Weights of a small GPT-style language model, trained from scratch on English Wikipedia: gated attention.
Each number is 500 + 25 x the weight over its row's rms, rounded and kept within 0 to 999. Layers, rows and columns count from 0. Numbers have three digits each. The size before them is the row's rms in percent of the matrix's.

# layer 8 attention query, 576x576, rms 0.109, rows 368-444, columns 432-479
103:519528504458499493489511534472500557519492509505507498424552479504525487446523467482511495473485509514462528500487483471459511517455486531468503
103:483502502503493446526489504550521508500557500521491520568469463525555506482477490469509538512455517523522537522442510470478523539502450453576501
099:517527550531470496497486481503497508517505522501485472457550485464547490522545511479532494485528582505517454498515478520512491475508502485499518
101:506513522463498487488491514474509494486533491530528481512527523525487513534454495442449441478505506502510492488526521515422495501497474479557479
096:482495526517484495530520530461489495472510523513534534530492554535522503502522437518535468488495500514496462473480475493522484496498454512453526
100:489493496507515539497476517498477489502508473538495463495487492478473496530487532540498500481462479504464487486525498531491526459457559530534499
099:474468507473462468470520505553490500499499511510507476515503552507506484475504419506477495469458507522468485476487529454508507525507509518499454
095:499480519556542467520523526477511467501516514455472446476539444522515534499482505523503493534483509498492549501494474504482533509485534508486582
101:531503482537559502504517466470509480509539489518493542489469508505436489523517499481502497533537515472529495456483466490525471478518505494530476
099:498455489515461493524502509487498486510461480480519485469500489541464471505508541534455485524523491477481523481482493523519470540481451544476490
095:495533489507478450514471534505550466498469516510496448487540480502543493454458499477483489474537488486510547467496484495540498506500470600453535
102:496502536520462503514481483502505537499500504504516529555497486476514505468523522476513496514519501495512497521506523480477508546440497473500510
105:556501444490486493519492494463445484535422543485514488477478483468484530501466459491469491539485506524505510525524509518501516498502512479498507
098:535500477497473492479508505500460497540493513488526512547502491418478535525473486505529516514543541469448496500543499469483494471481518532477462
099:450462520479516530485487500485455490509537482528472477525525502498498539489516495518496515473506526522484515510545493503481494524512502518481509
104:446526502428467487531503514475517515486548545480514509499538493484476488496513503467500531523512508508517459543524452492501539486518483515527480
093:517509491441471494432487509520545561487507506536525513475497529511483495491466496479485533527496479509524480489479505462487490500543519500524500
092:474512477494471508481500482455549547475477506487533506550510520508537438472463479474486489515511509494517479487545505516469486492484529498516514
094:471506500475485501496490476499473496504455507482521506510483520514512488466500505509512471543521507506519498485515496498475529495503507488511545
098:523536519502493487483523492568504498555486504489502557507475484522489481531517496501504512498485498526544458521508533454503481485542492477565493
104:519524563533509478503516550486511513525500505496496494508525451508499506482502530519478520469477528516506580480498503499498399485496521445514523
096:528539488513486472552479497539504520521482497476528479452476458475494507519527509531486495514480467485493517501450520501493450529524476522500483
099:498532472479493524496526532538503501484499518522539527510496490484530521515503523523490465487501463472522524427491512526482459479480511501500515
108:497490522492456488476515473476500477497473480488495517468460538493482432501485474520508507516529483424475502530549516551487504469509514500488510
094:470535484502469516485521478511463493485470468508494524480497485503529494516490473460493508506546492460483502476544503487497510481515481536577533
105:472538470445458460517508502452457516502510485520503481494487478500481479480531497477500510476475478507489458532452484515527516496496532508452487
099:513522470492505500470508516518525496515521524502541477497498579447531520510491486504515521553515504485490463520492436464496505501523497477493538
104:510505524505520459470503496530484527475449493502493506515521441483529453532502472518481559466526478528494565474488478471477520508492533504486479
102:514510456517493516504518525502507531430533479512519525545469462496482496517509499532509495481442504494516549513492476469519506468522490482487544
099:517514484466512495487481491457482487500470510531467505502496432501460507501519506548531518467507442478517548499538496460481480487477481479525493
102:524541551524482546490468558507480569508553491475535464523496490497517506488485469528494498503476461513485511510511498472493473524544468462523478
105:520526528515519487523515464510483496484503469531501489476505494481537498501477563509529517483512469494460478500475496493530474494526462555474525
097:526496499497491533494479467518507422528547504472459519537531532527511500480455526475479472465517475529508519507495496511509512489499484516512498
104:448505501515493492505498531494496497542509531519464458476516536503496511513502483498510527494488515507474495478513499531520517469494486516561509
100:525510565514496538586469497447448481536522501500455492472526490525497508495484481464481507501476554499515450482457532435487484502535493540495537
093:498532521498502486451516493522524505471521507502439464482515492504489492552503471502513526498505483536497503520504505481468489505514480525493501
095:498487507452515466501532501530464510485496522525519517468494450516507539474490522507468521463506458520487466465504530492524513520491495499456551
100:500482472520466522497524476489487506493510485460481479480466492533467483503459482452532532511477516498474513451554499559544460489490451492490536
101:520493531534504456494556486480488555477484497504511508513496471500499495449488513515504526505497498506554523510519500467525463537487455493487521
098:509530475465471465511528531496535471460525458477466467511485495501488541468497499474528516465501488495536485506465485483489514500522484521472488
098:538519500481468448471504529507507488460493468526510498518504532535492459492519520521512508468510493466491482501490481472521506496519510482517496
101:469511465476516513515512480520495514477511538469514531487488521513498477500457521521517492501483530464477509508548486505483490485486521555464541
097:475473482513528470479509515463518524513462513466526514485491527521493541528520502541509518513526509477472510521453478526499498474503517462504529
100:485541533483535518557512514539494507551541542473505533516491503525485519484512486475468508495528503509503490538452477519520516529517469469497500
097:518447499477493526515521496486523486458547510509489493546556461480524474513526499524503482512542478473507501521466477507526525496554516469527504
099:490468515516503508488479516533482494517503479511508490528537547489484499470524492518477442491469484563484528497491543509482518512491483526558541
099:486471523540462530495510534520565523527525505486486481492495544474488485545486453504514466517488537500478515506484574485498491503486446518491525
099:501444539513485494508502500470516487477481501525489470522491513488477501505521545516489465484513511513488484485503492526525476487520481529497522
080:500489516476493490492510501506506501504494502511475497478464501509507506500491486528536511459505497514546526476527469512492501468532535516489495
081:488518514495555476487511518501499467459516531504462502527508469492497507473505461473527482479487494494507480500445473462482504507551487498485516
089:479499495484506503493523512479534536488519513532519482511539501519514489505452501491532518539507502495482512475455509545532499535554477457511488
088:486503530516474484558533572496483498478492498491550505514491467488498474463487472492518481499451503525478508493486481483485541548475463493454456
101:512526474523504485460499542556461480480491467541504499499488472496507491488487506484483486491482490479487495516424519464492532458475481524514500
101:517509517493455483528521486506445516527452528533491496459488477562514518470500544509496523476498471497513459499503536475478488495494478540451502
102:513527504458508471452500478530492502504521499503535566498463452523478474516505519515476509505470460478492528544479495487499473504513522476492553
094:497539539466501549527495522477504498461496501547501477500509472459557519531468508464473481510540521491493505488545475485497531472527486478551489
098:516518524516516493506511494523491561507533512498535490491510503457510502550498487538514466471524473479471468493464509481479489456492524497487466
096:488498517493470544562512443437474481505506494514498501475468516546503461529506480515516465481521458509519461511461513485505535515495516506472476
102:495507519507509522538452462507519504455499444519511519462452473495482454527492515511543526508480495484500490522522512526510532508499500488519525
093:500539458491497528458454534513490506444454501502528478499488447539558477479487473523514495532505521487528496502533571472473508520508512511447488
102:514512485507499520514526530574512478452485508494541516545491489521506504485507492530514498514480501485504501487501488488507527529494485494523495
102:496520579495511528467477497513471410524470542496506514484494513452502487521511475470496486495459469476498465543496506490503513521481519434501486
098:465482492498494493459541471505445473524554505465506479500485516505510486502511483509474512491554444500541473483520479534453461531489475467478519
098:505492490473561513530525479466511489523505485500493495476457487512453538480495469481501510514452492453512449521491483543516534467493518519490461
098:509526516496506524525513526485481490497485469482479452526483509471500469510479450517496506455503521527541483519491505535522465476509497507491508
100:486535487491457502525510464485476498529489507515510516543540469495497492495496450489466511497482477518528473510549453496528502497506503523470456
106:541538465515482509481499497520457512479470475488538514447479466498524531462469486511497498459522517447492508457485536497498535488503530498446549
097:492549501483510478528511526536523513531484446463475545499486511501478509473503448502489500505446530462506486535459508467495494465455476540526544
094:486491505529503535492472526482480554467500510491495513457544513508524503539466524473488548503506514466479513492514519491528509513484485559495497
098:482525495488459480483540497455519506469505505470511503522528495472443479510499491423507500556555481536484514476519442530468480479521510507484508
096:479519515525477505532477510498547464511495502521511503480500457484473493511516490519498472487542478471509467460464534457503498462468474473502512
102:493548534475489520480517519520504490450510502521490495506505501487501481433516436477508484513522472534506490507532538526479506511491462487503488
100:465468454536521510550510495499521454514520499470509494517510499489493532540486468498492473507526491503493456506515486520486470571463487527516483
096:501485489516501504482498486515477526488497528462476509514507467538484490517524540477540481523464516532488527478510482511529446521517490523500514
103:495509499513471432501469470508497516544506507490552520505493481478492488507509521463512487493533449536509521500525463464502495533522486506495489
100:522526447489542511486505502495481448527531516489487521480469525509493521529488511503497506494476480489524516488478494515524428507488514547540491
094:462510549500500511473548515486508481483470514493543494533494497498522505506511490490475490504488497489501473469513490499448513489517509474480471
# layer 8 attention key, 576x576, rms 0.109, rows 368-444, columns 432-479
112:541531515498504475489491515487493570473524472487503545485469505472476482481505490478544486454516463482486528519501495523521536495510490519496512
100:519471541514498511495483498488486494501529477495481448509501544474482529505538515476499484485480454486515506535466497491497476531503552493539523
104:530481480479478425517507490510518495473476535502485471493554487473478503499512502497497445472489510507506501509473473523500481513508487496513517
103:483508485495485501488506510525494540473492516514504465467533493522477505541520491451466523498480473520470490477478485550528484468527483481519458
095:485473498533487471504494539504517470489482531485513464465508504510495494519531485520542531516445461517501483448514525471524546508516520512513509
099:509522478497436533496477484460498502510502503511523518557463489528454519551536535476493488505509445527483495482492487536509505523492557507491484
093:542472495484505454511492479466491500520507469509482527515464525538546440509477502486520539522508540502478509495457543518495487514531485496534449
114:521453518565507495522513481482523471529450481516485503519522534489511567462431467536522501493512527514493515543498500487522504496518517490483529
103:491574493509524586527520515477481462497512476510502486517459481491481500506557511477500600519528495523510488500486465483534527497495465487510502
111:479502506532513462508532502502524515537516466463462513472501483521487508534509491527490489502520488521491518497506496501484512482532472476481485
103:540541546502506491488470507449509511480495494449476491491519538537512472497418495501487477516523471505489504545458473518538473520541483488467506
097:509523521526518486531469528488457492524449541528493543518487469533506487494514455497449484498501505512507539493526480503538475497511497520465524
105:482495513502481501539495531467488499513529504493514452463496425466500533494480502478482511509497539504469512502508515537508453532518497489499534
103:546517478470511529503533516537457491529501460478469488486514484472508494506484471510521523486496543434508479502475476471517532486495444466462464
105:468470484498523543490527493519473485512534481515487522524510522542476469514534443500474515542503497455489476473479503486538489452459485497491497
101:509549556479495543486491522538477476507511492551488503520487510454510508500502498504516525480543519519523458530472530521527517507467490473507478
083:469523524485465465520494534489529485502555535497513504502481483506527510511488469474520513483486522462445497522528523566551501547529449486510503
094:485483478526577505517488453493506421506520503476486515500486512500468496480477522499491482496520519511486518483484488471486507485524501507477497
089:518489492449544459496518462490484492457465519505505513486507485460509500514504512541487476518457478472530511486493575514467517516507531496490528
087:514480476525523495518501501520515487549545479494519440500513525484507461465497522543529475530466467543492496522508471476553496540530551491511529
097:526515503467527535484521498499480516518477520485447485519475488514534511513536494527533517507517496529524521519486488534486459505486481509547516
097:504511512503500520479502500518493498504465501510489511493524480534486480472492511488532499470471494503542495478496498518472452502472504478518497
102:514523493474522530506505504523541473468511474495538514477476490490497473492558535527489500497471452479467447490465454489554440509487517519522522
104:507489490503495481514516477516466469516466482478476472496537508499488562502481502480497502538473526503543518499523485503454524500488498501517520
099:500511472546482496454504494513511463508479471512523493510549502512487431473484511432503520492451491558491530503529525499493489487515480541497434
103:477463511476470529500490477485497511506445511498476507491527509491482485504508497456508501497502489500491503458476507458548506458493437487520477
102:520490461521530495472503531507487507459505458519490510503453532528496507478557490536459471525509498480497509506513437477520460477443483527504441
100:540513521519508494464488485522481508492457508447515501500495492519518502560510493503517490458472473552497477523488493494458493530508486502491462
099:494463501472518499489493536498506537516521516535524461533509515513488486484500507496533522521510470471500488487496512470496464492523542471458520
097:488486479493566514554535526523479541454495491506494476481502509492502485503527468487550494462486547502460498460509452501513460487480482490521476
101:519496514549520488504473509514513528470518497506550496520527498478487444513508535505482484510544506501493518511528486511513521502473487482554495
101:491492504509531476500481538492517501529511530466473505469502513483498511479501540579475483495479500503488495534496511522552475479489488525491502
095:457521543486495509472530531457551537474480476481491519504508481518476500519512524477467534523525496468504522487528464552508492495549471478505495
103:485527529492490481537507497473507498499486484513513492496492539474489480515524460467493475532512493471520470533468460463478516465492511495488517
101:516526510530495457525500512516493486477480531522451465482523439521450474538477506520537491481512498510554497482494520499504534527478539476505479
098:508505524451576501494497494511552493516500509548515533539491508506539477497501486468498513550519521467544492484504484508500518507495453429481459
102:489491485508452469502515512458502520506502494447504483536559455501487505493504455519482480485529508499510468543487481512506537491496506467466481
096:470472501530501517490497472503486492504487461491522513469490534547499476534486510486517484514521503466482501512488511481514489501469514550493504
100:509519440517509516516515477515485521503474503482448492504504544527514507510463545511492491472477470488497530499466487501526532519507520492525534
100:518480499472497511465580495506497454491464516490519464526510480534471503456508547452519511540469493503486534534525477511490483513566527448511534
099:534503529524504557504517545454483512519509491512508497489457498486549507541516486518486458482525461548468519470473489508501513476463482464492528
096:518497485483535528517474516471491534476519528525491467528479468516503471482451558518453543484502535478537503463529464494461491480458482526496471
094:516502472456535515478536469535486500511502486501467498484473516515505491507529474472501498507502472505548524541457501517495497494511494490491490
094:514544472508508445533456531538460533558472483507485515474448517491451534536510523531495502481497519456508501466496432472534480487483518550509505
102:493490524528469478494495524499464475473483460507501497514570511517499467524462519454524515509481480499482477554497490451509493488492504515489511
100:539494536462533484534490539478490531563495519462497501476502483501485495502565525498500522491475521557511470508500480506469530512517523498508504
097:476463431520487518447517550511510516484522515497548489494496521529517498530454472462523504502499507477470461470510512494470456535497481476505452
094:540493513525497468490527495509487467519491470476563479511498500450497547514476475516506500474508517510479507520491496485528502508521509532489536
088:521512462452470524495426486484535455511527502503483517486531490481504496504511529476482493540524481481535492503488511443482551539513519453487520
078:478502525522527501534521512493506531489470525465550489511507491523467503440513531514521502486513479473475508506458468518508489490495506532504510
089:572489481526517497457480521459505500492469492481537507491473558501535533492519507522468511473515468477498499486485495546528496529509548503475456
094:465504500487493450509516509476519546495493515518553472525509502533525433530520492491505537496508497515513518469530468499486503464497524468487446
094:524531524515469509530506500492502434520527443500468529532508509505534495511520521525476478461457515528486472518500513484490539503538551486509507
092:502487477539502505517475447460441503496470447477485575494501514499497462493490449452503457519488515499498524504508569499472480509483476457452494
094:484469480471531480534489541486505543516522517542540526486486539494465508527552505541515494511485484523474519522528506514500495508507519487456520
094:519481517494472496455497530498541494498508510484491472509534486507506514531508528517466470466503521521475508484531555531486469524532494480508495
106:498490500488502532511497469514450522531523509530510518532462506519503493511528511481503495478507535508533504494500530526557500505495526456489470
095:490479539493473549511517469486486509506509496510490479521493509506489476523501514534563505500503496495508474479502549461493544489497542522498484
100:500490508525529488514451503473485511500492500518486480496500499459488508473532489460521478512511485516470494469482465491502516476521488470490500
097:501506539531491516518550513513515535495511508473553537506494468451523528453479547551502494541484488476534481500477555499514506498448531492489506
097:485532483487465499473506539520485525500516533487551478545490493507485501488520490511497525493531477509503513524525528500569542506511467483509475
098:524480501492504513497485458519489518517467504464492520484508509457490491522493506511493489490471510516523493484500511467502493510515532493470535
094:474511472438486490492553505508495550466462483503460501503467505491498505519501484516511479501436485507501457447529465479482484513494502488500504
098:545451515521515523520465478500501480519477521504509531525494516515509501465481483500569480477516516516505498492484534487547498520503496533525475
097:526522522513490463566468506480477509463448534484480485519503521526454502524474528499490479453522544513493481468459517470474534544537538469532483
093:455497510534505474487502465490473522491490523481521508515475485498497534494482456508513466502485491494534517515527521498428551495450522493468456
102:477506527539465533467492482464445499534472530511539497502472527497496469487475472461505495510506471482480531515547575524506524488506537477432520
097:511503500486471488481495469497485471474512513516491470483493514486498530579492511487519510519481465459536485503478504524529518523488444525478510
096:514517486516507546467475521549502526511477530479514507481489481517490450526500519507507463504508504507517483476504539549503459488481473527516450
098:479476519476480467498447520523505498521537507493510472546501518523454483507469523530499538509496521506445532504503521528523501504513514537476487
095:513494497485477480503539526523518487547500451533465490503495501464515476534543441488459470522465486509499493501472518468474529536509447489520521
100:488523506480476511456485517501534518525522508541534498492509524499480520511477516511504513506513495543533488526544532529477526520483516473521499
101:448486510485478478549510502517554472509547491487487506524493527418474472475463449521465491484484500514521476524522502494487515476500500497528476
095:531509509520550508544516534470464522443516521484478484535471543503482506497516477481513487496463480563532516507534517500516514469515528488543490
100:499584487489498519500474487538515488496535534520501515488487457490501491495516513495497474512490508500490501449472535484496490504477525508523502
101:461515525508542492482512503514494490467438527503481503486495506512461516485478515549486517508504456537536500504501490477490472460503528510488482
098:539528478519516460531535501518523498515546480469507548492473488507518485502521487439495531507548483455470492498496489508471511482524482475457492
# layer 8 attention value, 576x576, rms 0.111, rows 320-383, columns 432-479
100:518525485469511509491478467497517475479453481509476556494476496494506513511534518496510507521559463483460503569498488467496512513479509508494512
095:486505512520504439491499504518481513487536535537460436523479503472527464513522503505506501481465448522485512475452466496499517496524525525521508
099:435480460504467527501459515493521469481539455496509540493548446535517548523466527489495525489535481519498521554474523509470494501509510502515536
097:481473523500498476478519537504543494477531495526516501494527476495494518516528541503499518485526465497498467550517500492491510482491514505486481
101:506510524483475510544446473485493525481462525498533485470535517508504531560511471516519483456495519502514527500488531450520485518500512527461503
098:494462502513497535493529502554520517488514492480462510517574466490546493512471510507526491514498513484510551443485504466470482527533480490482490
097:502496502505495522535523528524519503534472485491552521478482466485502485513518516497525491580489477490506524504502502522491519532523474525525478
102:441495498513514493522480526502489530474496473461533495455493476493515478506486528511471511490535457487501541532436513470469503502488478514532534
103:507488432499517504497494476514501468464475523480411529506484483487532496489512508465520513520559485528474495520477494506513479513526475491531518
102:532509553490472504504510497531528511479498539425527514508476491513497545513497492510548514526541487494458450489572491485546495517516522487463484
105:506531466518494482503504491456523504522453509506500493504520493493460489500472524502480523520505470469512466511461495573510480495457503502494468
107:489502453498487529491491503539455506496527457505464501538464497544436514519496527508454515493529534463539503489463481470513513523472482508443470
099:519512526451467534515519471484492511468504468508483536500520557516484473527529462511493488511514475522471472459449476451477517503500483506510472
105:501487518506516549521498525467483515525487553459488547474496501563521487518481487476517521503553471467447538496518490499497478468540499475480492
104:505502474483487514513491538573521522463494489553526517486503445494493510534517473528457482479517520518509479561508479516504523528463502463525506
104:527497466497528467497492455513475505477455543486512503511529474478525506491543507495495510441533515485499489529511488504466492538536498548499530
106:509461568508468458543522519490504511482439499513483470535466506461505467522560501470552500498509500493498493500473539500503503483476470468489477
106:466482521549536509514487429489490539503501491491503524501496501554488491531526467521485490491530481443583501486465508544546526491507464501490487
101:498502522496516474493479544509484521490478491541499528486500514505497502519526534485545533498568468494538497499529528543503514505515527509503449
104:521524490519472489540486481530512494500444514440532521520532477510481529494488486439510516478492473504533526459485498522517477502516484548477537
099:515556466526517529515552492487497436484499491511523533530561458514485463472497512494475497478469500509489503455473463485492509535493519510506472
097:531472527515484523478501530535514462472504521466534471479511499453518459477463490502497507508462493453470506512522447500516489457499529542509494
100:495467522521504480474456493537534478543499494523515516517493472492454421461443468487513491439515491511501544547492489467504489501497470509474527
098:523450499531443523516521505552538488518470490496502497527524498459408520524509528493520521530486515507514493494488538504462484504505502451515486
101:518486481503494423465520522519498477516508455483521521479505468489502472507535540482486458507464493534524528490500514502478517493527549525478523
102:510488504451492540485514505501509510524531483510511506497468472515493562504539487479498542492487501498483543447486501537499487520503509556548507
101:464484501540510516488520499502455511498530520511539513501493491516498471493456488482476523488518514507516475500481535452503499508446507528482534
108:544459527535465504529490437498564526547496488494498501465492484481498535486497486514528521446473522503504514482526444521463534503486536550421506
098:502506489516517511510524474459520504469500575473492517473488538514471530513474477466515500529515477478517529499471509526537446506480524502473528
110:529505476534505560485468505526525510518525525470498443518516503489514507468469477519494520521509503549486502470494498518506503492501531509498467
098:551491514464527479516570462513476475533486497470523494514488547484490488523476486473463506485539474507491506495512487526498483518513551503510495
103:543490510504482516472499495518498513543512506448487497490475483473467498496515483461461508473470495531512483463470502514471484483513501550468477
106:546487492472473525521484514571426509483492524533525564512534520490520492507544485523503512482497507436502502499485511489513487513530514482484462
105:501512503515493491487507497482498487540484489479453528500528489464500506515499458481513490489487503527528502531508476548500480468511520542522539
098:523508525493482498530502478491508471526550568491495513479488511469469439498466498458514533488510545468471467495507532495513501483471502490516510
096:479493474481538517482490559516527491531481493492536533501516500515499505528491453506496482489505504500464484498524530450493479474503523418451519
099:488519509534479553480490451491529493551484510505519479497489520511517524537511503446481521460445492517481502500503479487447506459525512531505481
101:496523519478462480501504490470496509537494546544529501495446482523509544549567531505470516484482530556501513471434507509491517513508483474492504
108:472523489458489497519498494534451499468550509542473551515520473502448513498510495455470517512461480541495513476524483442505492551509490474495508
102:455475485549469507485513501472485460521521481481523477502486478454519501485494497500504509452505502484489504472580541514497487429512501520501498
105:516494495486499524477516460551497498476503501525487497466466504520508457486468528496533503513472499478478501509522482505509495477470468532551514
105:456470459517476475545550537499529502532475536505496511484522551532566535513490484528523528477512520478510504475475508540527492526483514499496514
102:524457487497512511518486495427516500504459533423505537489491508504492509512516471477485513503501512520432512517485486525523517528492517498503469
092:507472546505560485458507489533485485499540508498500507522531496539517521532488460479512481508524530505528508539481463498529476486480522505471553
104:512512466501522545501471482481480495522493510545520525499505477505467498499523475508500540480527493418530482504515507497449493525500551536499534
098:502473543546472502479490499506469502503542499503533487470439482470511468479490488527530481502467496486516506477503522486504455461509473445472506
105:463489525532492522511514518550565507494495553502490510502540493493561511525482487481484509506492515468497467500510545446459558534513493505503514
094:473512464514497510549475485510518500528501478488521496473547484505463447495510450513474498560486522485491535490510521503538506498482512489507495
105:527489459523504460486507491525505471518533520496492515490454524501495514495506518484471515488470522515472511419525510512468496508501526516441507
099:508494495474519505554499500518475462507517485527495466481478492525487484509469481501494483505496532481480493506500529535497509494526484517482496
106:494505489493527504493452497472498484499519505479482495528496482513517504494499511465507484504480476514481450532500496504515521520505485537545494
101:500470467529536531522532576509528468483483487516509500541469483495507502488466509486451504490499488556524481452505503480478462504461543506510502
100:484486533521479516561498518468490548495545526520491467473560453510496477517540505474505499497487471515482484521525517508482472436530503530501487
098:507487545516491500496528508513498492463539480514521538490512525468516485473511496472543474466565468510540448509498466512514532496522541498479467
102:558496534491475507472491509525478496555519537530511504509527496447453520476513475457463477516513511486526518512504497475475463484437521503491503
096:526493503426523488469487457540516540522550495507499489487514514540504477488449512507493507476476461504538492487547488499490516499464571502481502
107:485520496467483472520472494511483493562480512485532545502500490501507478496539529470529487483506498465480481531481535504482488502502507497531522
098:522475489561514520486491467455556518484494500501516514530504496520539475506493520510501493529501476531516486504499467514534471520467489486481498
105:538500502509471489539503482491507515521482462538513469480515514498513472553503521506492495516472454527438540483459475520505490505484506506440541
103:489508451467485499481531498531503511494442506508521485464496558504550504510444510546534516513524534502518506484485522529497521525465474531537484
102:530486533504515517527518502470511505487503481461490485484510489472510502463464524513514540479556503454505484514483471514507518451528540481510504
100:521530478527498451515487483474541482512530481494519495524484464487495532523507500491492459467483545487478479470497499519518521501514484503503487
101:493477498483531520449489476524523493485517491508528475518528479465508529514489527531496466497475515493493505531475494503463532506486488485479512
099:560471522513532549533539492473495515497532542502510507480518491513532548504498528471527459495468525548552508469488508525487546523521498508496450
# layer 8 attention output (transposed), 576x576, rms 0.105, rows 320-383, columns 432-479
108:554446470492518523499458494481502532490438482487508528454504516483460487509536475486507435503545501462464491500512476482525504522516510520516513
102:491504526468500455435481467520498446493545502529475444499519447513503468504499509517516507458484479500433510469475551486513519464570512517497500
106:479440490499501519514476528525497469526491474465511477510515493545506546473478526537490526496500495516519521550493540511467505506490502436491509
099:474517524545465474509474488468530517462495477508502523504511469528504466524509523489511528500471488495491479503491462480496519497520481508539530
110:512486484469471501566484517480558526432465532484497471501490491501484492542528493529484498474478498518483492454525534505499491463460505515467515
104:514476493501505558520537455529460457469506499516499490508512488518524506501514513493498513516517488460516556435487527495493466537538514470511458
099:484484537520479530510511541532503510462452479526519514510532512470487499495538465506538470491497535473500519501506503515525516501529490477491469
109:509496495526498507495507513480519496529490498476462478475483477474460491494519504470493522525542457471525532538527503498457443465486488533529533
101:539480500514459519506511451510500484499496509474506520497466462483484503501483514512513477530542480491489512507503481513552513482450488526538509
111:485507510480457507498481485514512518522497508431525475480493537511522532488508496507524511486554501529484506518529467510516490521483533508474522
105:491512487522506479560508477515503501479473476500473525532489460450497490482478505485504499506528495489522484513489494535485476477477486512494460
117:464472449474517519509497519567481478469522446540486517546466524504459479492458472521429535470551512468500475519481474512513495506526498475478472
109:531485496490512523532496508510453510463495477493517524500533499482471469515499466503477505536510490494480478480544496466473466489500511504519455
110:477478454517470526530523554500504455521489524461483538490515504507535467513476519545487535527509464501481485496537469527510547479500526477512492
106:486483482486507526527489536506480541470559480535515516460529506479547521483475517492474471512503521520521479487488476456504512546471499492544510
106:529514508503472457488484483500570529500530523509457493473475487516498490499575522522503504489521489456497523534490513542508461534535488548483530
114:524512498479478465542451543459509493497483507482483469503525460491481464516509495470560504505477495488528501452486512495498467551471466479520484
110:462470501528488554503513467502508523469497485493501541500487513540512489557521424517499479493467489452554485466446491513499472503495481464508487
106:494531480550466472460479539524490468528529466506519517481507483506528470516495495492516535499527518528513479482496500523454463559480511501515502
106:485513495495475510492496518495496503445540515451509502465535475508450499512519465514523511476548494513529498466449495525503481492529487557465562
105:509543519496545514491562568484517458479498513475533540555505475485525509471481541504509541480498512488555528486518481500538528531490506498474510
105:513492556515478557492513493490484509516514498458482500465511524446503475493477480499507546510515498476496496516511468486497530458521558492462522
099:512444489510486503477521485515509496557517474545547534487493486523526478494490490476536530472490491506513508510484528484514526498483465502479490
108:507443530550506509489461499528501497496467495459500504524460491482493504505481487494477543518487476468455521505504528502477475496504495486514480
108:502470480500508525466446473496538503475502476491487511453495496522476469482489529481503522521469471500488465477533469497495484543515516547492491
105:462468473466508533504532477514475504517523506481512495518456488532479512523460463472512497503459530494465525475507484518485482510531481491528502
108:514485496495486549490492521504444458491555511507543499510485537493507461501481545495506538514494502532460478495489537451536486469517506490527516
113:597482494544502485504488452500504564536515532468482518473507513502457527515498500525525473506492531488490514514511486525482487497500515531448531
105:526478492509516521499500471481505557484507567466476459497499547533471506535480508492511521482511499516519517500470500558490472514517484521474507
112:538510483561486526502470470486531525498485535524498493510486476476517504473518476504555460513498517470499481497500453504510500472502489521519505
104:516512489485515536494539504475484485510473506481514498506517515514476498511463469474489511493548493481501443519511488571499502503520535502525537
105:505505503480503502496530481472492473518491544458494530475523473501473507543505534507505496494539477514467478477483464492477489471525504535494506
111:482531504499492488494505496521471536474457527546516538447515486528502492502519530504549535486505536481471493500512496500444473527555508502529466
109:516486501519501453490536460489522491504473484475480482494528466520516497477517518492466524523488461526556507538502467540447490480461533503528490
108:529494459531477503531472500495502448551575503501544472425528551479472458507478523447481508497492532534470485506497554494541497496467486445540512
102:512456492482539483521533509486485454486474499496468516494527497524486492508496483493476507518475517511472487520541493482482463479485524458522513
103:494502442542504518551493464473492504521447463487450523488513528478521519537502542493519512482456494518473552498486472537495499481516474532530519
105:462545506483487472513482541503499491474506536530526497537516481477521507515576528527474521473476535536495529450471528446499495567539488496482495
107:454533484467488534499474497539459493506533468502474517501539503534474462487479500478435510464499500535485503469508527483504485544509517484511496
106:488516509499500484496523490499507499495496468485468494549487482463501508495468514466484523445490564459499515499535494505461463479525494475510477
106:492520487481498547474548475489464478512520471535524559492446539523516497502487466473497537482486471510505491497524511493487514493463496514503494
115:512496488532515495486541513503500506486419527516507497494520521502518525502506541554492484490510542477517555472518508484509492487515504522488499
104:544464497471455513525467463508495546500502522484517580550528488515491517498485493503506442495496513482496523523490518486499481548512548508513472
103:498476526494533503429521506530497474541529481480489486528505537514513505531525443454514493496544507506519525553510508479506483467484482458493504
108:476510506490484567516512480520496528507454483508513515468520469511492537504525497513494527479507493520502488551477534489495481534503509508506504
106:532467480454518488520478515527498512493555487499533487510487514549469456491483469528519485458472504528475488488471504492509497463518488449493500
108:518516515525450521509502498550495510484506505500525504518518512537515489522459485483513496502510530484499549496461509444455552534525492524513504
100:479485486556529450516481500461528493526487499494558479517498497532475498437490459524469516544488498527540499501489469498544496510496493490493510
115:533480475500507472492497496534476505523508521462497498487457550490470546485513535518495482481511522508491498482517481530491476506488465516523504
105:518523463499508530534505504499486461458470514476473490498501503494483492545473494501485480509508485467511485536482500542505522517503499511474485
118:465526476516537490497470499468482549482475507471494481546475509541575440510471505498498513502446495507467470477494499520464508452510517475494480
103:501455452498499541493492510498452508487496486494505486494447492525499495522481472514527499533524488549483491510496512512480440512503505529493515
106:499523523598516550550488515468489477494492551512476513497484508481494465475537526509520484471504493493482495467471519492478485451530521519515529
101:472485443525479483504522495553482500495451489544502525472498526430537480463469484510521540527491469507507463483521479515517487498548529512471460
111:524494511525496489479520515508506545520501505504490468523521498468497453486460492491554496488491534506487495529558500489467503514443481507508517
103:507513516460521476464521491515531525510544512512482513503501522468493487501483458508511487517542514519523502458492499494485489508435517485482494
112:459527500477473496518484470496503495554515482466534501531520492528473466492488509545506516463473515481510515536490564513500466534499489488518505
105:515516506552525535496509521474464550497497477521539531490530506496493486490509521535475472492498462522508512508497507476498485497513516482495493
110:548492509465525512492535447475493485500541500517545502506524570535483498489526483521479467484514490490483543457478505499513532519511506516501513
110:497499487505515516509491471513517495465431521527519502444492558514564444526494519500575521476527473518534508490484503492494498472482484531526502
108:517480459494537476515536516486502518494456509481508507468458466487510527476509510527524491478544501463476517535517469526480490519505523500504527
106:515513448570510488481474494514472468492531514519482516468522500506542539548471502474470484467484542528534530478516501495481502468497477518494484
102:464521483482507503515505506522454516496547489483529461528481475470476501494496534501494489525507542459485512504482476524527523484472496491502493
103:528483522498513501535490528531509489478492515495520493442506491537512481493477486486512470490473498534501500475458503506494510516493474505531497